python train.py --num_hidden_layers=9 --hidden_size=128 --num_key_value_heads=2 --rope_fraction=1.0 --qk_norm=false --attn_scale=0.125 --init="normal" --init_std_qkv=0.0436 --learning_rate=0.00656 --max_grad_norm=2.0 --final_lr_fraction=0.1 --max_seq_len=1024 --dataset="wikipedia_en"
Each number is 200 + 30 x the weight over its row's rms, rounded and kept within 0 to 999. Layers, rows and columns count from 0. The size before them is the row's rms in percent of the matrix's.

# layer 5 attention key, 128x128, rms 0.0945, rows 109-127, columns 0-127
105,226,208,221,180,241,206,212,187,153,210,159,204,208,240,202,251,181,213,188,232,192,228,138,211,234,203,169,194,193,133,188,204,183,187,155,187,221,146,203,189,204,174,229,211,207,222,216,207,187,277,92,199,245,224,175,245,178,266,207,255,192,237,173,164,218,212,211,180,220,171,212,185,188,174,199,190,190,201,255,198,145,198,234,191,175,236,178,181,232,245,223,201,190,209,166,221,245,198,183,165,226,226,209,175,192,164,181,251,218,232,196,189,232,235,207,245,186,248,179,244,217,137,225,240,193,173,200,187
092,197,158,164,236,154,153,185,149,203,201,190,250,225,219,213,248,162,176,204,192,140,175,191,216,212,229,223,205,157,151,278,182,217,181,151,169,213,194,196,176,257,246,181,144,213,209,179,176,213,238,187,235,211,230,130,210,207,155,186,212,192,247,127,210,175,180,182,205,186,181,217,215,195,209,198,223,261,183,224,173,150,181,210,196,231,157,195,219,216,226,144,215,178,182,218,219,188,215,226,228,193,194,233,199,233,208,145,197,207,196,216,173,199,208,162,209,180,176,143,244,178,191,234,222,180,171,261,232
116,219,206,189,207,169,160,196,243,206,229,221,196,171,215,136,218,201,213,209,234,220,222,249,240,183,222,216,226,236,215,159,210,187,171,178,179,142,185,203,165,193,224,186,222,187,197,176,181,202,172,214,212,215,205,246,159,114,167,174,148,219,163,230,229,204,216,202,214,218,141,257,154,151,175,227,207,193,181,199,223,228,169,205,227,216,129,204,204,178,218,170,202,203,234,198,196,168,189,188,164,182,150,172,179,207,220,267,205,167,134,208,248,196,224,212,174,276,227,199,199,137,207,225,194,254,215,162,226
092,234,192,230,211,195,148,166,178,181,202,177,288,253,212,159,179,200,242,222,220,230,186,203,242,224,231,215,219,231,247,208,179,212,167,235,175,221,185,160,191,193,175,214,195,222,207,209,221,202,184,240,212,172,196,193,136,228,165,200,219,220,166,246,207,204,212,184,176,222,185,219,197,190,180,246,207,170,180,213,185,212,240,214,120,124,181,192,165,217,251,280,201,179,235,248,185,186,209,188,184,193,230,221,201,203,218,220,119,223,146,187,209,252,187,160,182,226,181,174,196,241,219,194,208,195,265,178,165
111,203,186,198,203,226,220,215,242,192,175,192,208,192,179,201,214,182,209,248,211,242,247,167,169,210,233,197,217,186,236,188,148,216,188,225,226,187,162,233,204,196,199,217,184,208,180,169,187,220,201,281,227,170,119,177,196,162,225,146,150,184,228,239,162,224,205,188,246,205,224,275,223,234,197,212,247,204,151,157,192,200,199,145,198,232,166,174,176,139,180,117,196,223,224,185,178,182,213,230,148,250,182,206,198,209,215,241,217,240,214,213,238,148,179,239,232,214,178,210,145,234,204,210,199,210,199,171,219
148,241,185,182,157,189,243,215,281,220,169,206,205,226,198,208,174,203,187,194,200,184,229,215,150,215,214,237,209,234,263,189,213,246,158,239,224,195,188,247,178,232,166,204,177,220,198,168,215,235,179,274,190,208,215,214,209,172,215,213,194,177,152,253,199,225,193,244,246,181,177,242,154,226,214,237,233,205,201,189,240,192,216,188,209,234,194,203,235,126,154,158,263,184,195,184,164,201,182,190,184,173,99,231,187,208,217,204,218,184,223,197,271,191,209,173,208,221,192,222,191,231,255,198,184,228,192,235,218
103,182,216,201,184,187,189,197,248,223,253,200,204,233,149,218,226,161,188,141,143,236,215,211,207,245,223,206,186,150,229,184,159,159,154,206,179,169,183,250,161,231,249,197,175,230,198,191,218,217,211,260,165,226,222,255,191,234,149,134,170,158,185,238,208,195,190,228,219,218,186,193,173,187,184,197,190,227,211,186,191,171,190,199,180,202,194,264,241,211,145,161,164,195,217,227,231,198,252,205,208,204,207,158,181,229,187,244,192,143,220,200,195,175,169,181,221,192,143,201,156,226,158,181,238,209,265,195,238
096,208,194,214,234,229,195,176,175,235,150,152,199,211,230,212,251,236,178,271,224,194,201,222,217,188,163,192,232,255,215,201,149,175,166,244,195,199,193,127,179,159,202,173,208,225,207,174,232,187,233,223,208,271,200,213,222,169,162,202,184,198,212,148,179,189,193,212,242,176,178,170,178,219,168,214,164,243,173,216,184,147,184,180,159,187,200,147,201,208,182,170,161,224,226,171,242,248,244,229,201,184,178,167,216,217,254,208,221,200,220,254,159,226,192,205,161,166,142,264,220,212,185,169,156,181,216,192,230
099,199,149,182,181,207,140,128,247,239,194,194,211,194,180,186,199,176,234,176,151,210,188,187,250,184,165,204,168,215,207,228,219,209,167,196,125,221,173,168,156,190,233,169,215,171,176,181,200,168,198,186,259,149,239,183,202,219,222,193,157,210,234,114,216,244,197,214,156,210,233,183,178,258,161,168,165,213,178,236,202,187,202,200,160,208,176,263,183,221,206,217,200,199,180,186,214,245,177,220,161,201,202,175,178,168,155,148,206,146,166,182,187,201,192,229,191,255,199,186,193,181,171,161,202,164,232,170,160
113,253,168,233,172,240,171,175,227,240,250,160,198,248,197,172,239,206,170,205,167,189,190,162,222,188,195,207,197,224,212,208,184,261,225,207,246,208,211,231,181,181,147,222,173,194,177,138,208,191,151,243,177,200,174,190,205,196,194,214,215,202,221,245,148,198,178,211,243,170,208,212,231,239,213,155,186,206,215,217,155,217,227,165,213,217,206,147,244,151,242,158,146,208,205,168,227,156,139,188,234,173,146,168,177,190,231,206,218,246,164,170,152,198,179,181,177,212,169,213,215,221,250,201,218,224,141,185,245
093,191,179,169,242,149,209,190,200,221,253,210,201,191,225,198,219,184,254,217,199,226,195,250,205,255,171,160,154,221,184,183,248,264,178,244,195,285,204,157,247,172,195,215,239,166,218,177,259,211,209,206,231,252,166,209,233,242,152,232,234,199,238,250,223,170,231,210,121,218,185,167,199,205,245,203,256,220,225,182,201,201,198,155,185,233,229,224,234,162,238,234,209,187,183,159,224,217,181,204,187,215,211,220,222,213,185,161,182,169,158,200,217,222,178,162,177,171,167,170,182,208,183,221,217,186,204,212,223
102,200,164,179,190,183,163,257,224,208,201,188,194,258,167,214,226,222,203,206,196,245,218,192,224,217,164,195,174,213,247,246,204,169,221,128,153,196,248,203,226,191,188,237,222,211,153,242,171,204,187,190,249,272,205,227,193,181,234,173,242,194,184,127,246,216,194,188,165,179,192,202,228,203,152,161,180,188,171,235,248,232,208,241,191,173,212,178,205,220,205,231,203,192,243,238,244,176,226,230,206,203,215,201,202,128,243,235,178,211,202,199,180,202,174,189,185,180,222,115,153,183,168,262,166,176,196,191,190
099,194,218,290,202,201,230,186,190,208,207,203,198,196,278,173,174,184,181,201,233,164,212,123,218,187,232,247,194,227,179,254,166,156,205,218,224,169,207,172,177,189,198,237,184,256,190,255,252,162,196,154,209,220,211,264,174,199,233,167,220,235,249,174,201,182,239,119,213,158,191,232,206,188,186,193,201,197,212,130,141,170,232,202,188,173,205,207,218,201,194,207,248,183,171,195,195,245,212,187,229,203,236,233,226,209,151,221,220,220,206,221,189,230,213,210,229,182,214,213,185,166,208,172,145,216,179,223,168
099,230,213,197,147,167,153,158,173,191,204,248,195,220,217,218,257,223,169,159,187,157,213,230,170,188,237,225,167,179,207,177,189,148,106,192,237,244,198,200,194,209,203,197,197,215,209,155,204,222,230,199,210,187,161,216,228,220,261,204,231,221,153,214,143,216,190,243,198,167,212,196,214,196,177,250,182,211,175,181,148,207,143,137,162,203,198,178,210,149,184,206,269,171,192,213,216,161,185,126,174,187,192,218,170,230,225,218,156,208,232,222,222,207,163,188,205,192,242,157,214,221,223,233,190,173,196,240,195
098,234,179,172,182,160,211,164,247,196,217,214,238,210,186,220,201,167,221,161,167,233,138,202,255,178,200,217,206,228,212,230,179,168,169,216,186,173,219,164,203,170,198,215,187,247,218,208,196,206,169,317,192,209,183,178,238,194,184,221,195,215,256,149,150,189,174,233,223,181,181,166,194,169,188,211,228,197,219,163,229,192,181,199,222,207,188,214,193,162,169,228,212,217,188,200,199,207,261,184,157,204,174,254,206,179,225,250,171,224,233,137,180,174,204,226,209,186,154,248,168,174,194,250,172,268,241,146,194
096,167,220,242,228,295,257,161,152,184,209,180,185,185,182,209,197,157,246,186,186,181,192,141,201,214,197,235,213,178,181,165,181,209,235,177,214,220,201,176,180,229,181,214,170,220,203,181,181,204,192,141,186,185,188,135,203,184,183,215,222,219,174,167,214,183,191,217,245,227,163,184,248,217,152,183,209,174,198,199,160,164,174,212,217,138,256,178,175,230,211,247,232,174,220,207,200,138,276,240,207,205,203,188,217,191,227,191,218,181,164,165,245,281,198,197,191,158,174,176,213,245,223,237,241,224,187,198,218
100,238,206,195,184,192,219,211,191,151,237,168,186,179,218,198,263,160,154,189,224,188,171,197,159,171,203,235,199,201,181,194,203,153,223,187,187,241,196,207,227,223,176,176,205,204,163,190,155,203,135,253,149,151,206,257,229,171,247,243,254,202,201,204,195,247,235,184,237,213,179,178,241,148,193,183,230,188,177,162,236,183,226,207,138,168,182,221,229,240,165,215,197,230,220,243,198,204,179,208,256,200,180,190,209,191,258,233,145,153,170,171,261,184,196,222,216,236,179,235,231,167,234,187,218,184,178,231,225
098,222,206,205,202,206,188,207,154,189,194,249,261,232,196,193,223,193,183,241,167,217,127,196,204,193,198,203,140,200,166,259,229,234,198,185,186,202,235,238,162,180,220,162,197,234,172,245,224,212,187,124,173,156,210,217,211,212,188,215,184,219,212,144,251,191,220,176,198,251,236,204,222,211,238,196,157,200,155,191,214,180,193,192,174,177,198,161,196,244,196,201,137,221,191,225,182,186,160,216,177,255,221,163,199,205,141,230,185,234,250,169,185,261,206,206,172,178,190,133,235,233,151,197,240,164,211,201,241
111,166,190,209,206,207,228,155,206,205,239,198,235,206,192,158,179,190,156,189,166,199,191,259,227,204,238,212,168,213,163,165,196,178,150,210,275,194,229,184,218,229,249,127,222,174,161,266,177,161,235,124,191,204,199,200,221,216,202,219,184,232,217,167,243,157,178,156,195,185,181,160,175,211,196,207,176,125,159,189,192,164,161,169,141,246,168,197,207,221,203,228,196,227,216,210,228,189,206,180,231,185,207,241,206,220,186,178,199,253,199,163,187,168,214,168,223,181,200,203,255,187,191,170,130,159,180,193,191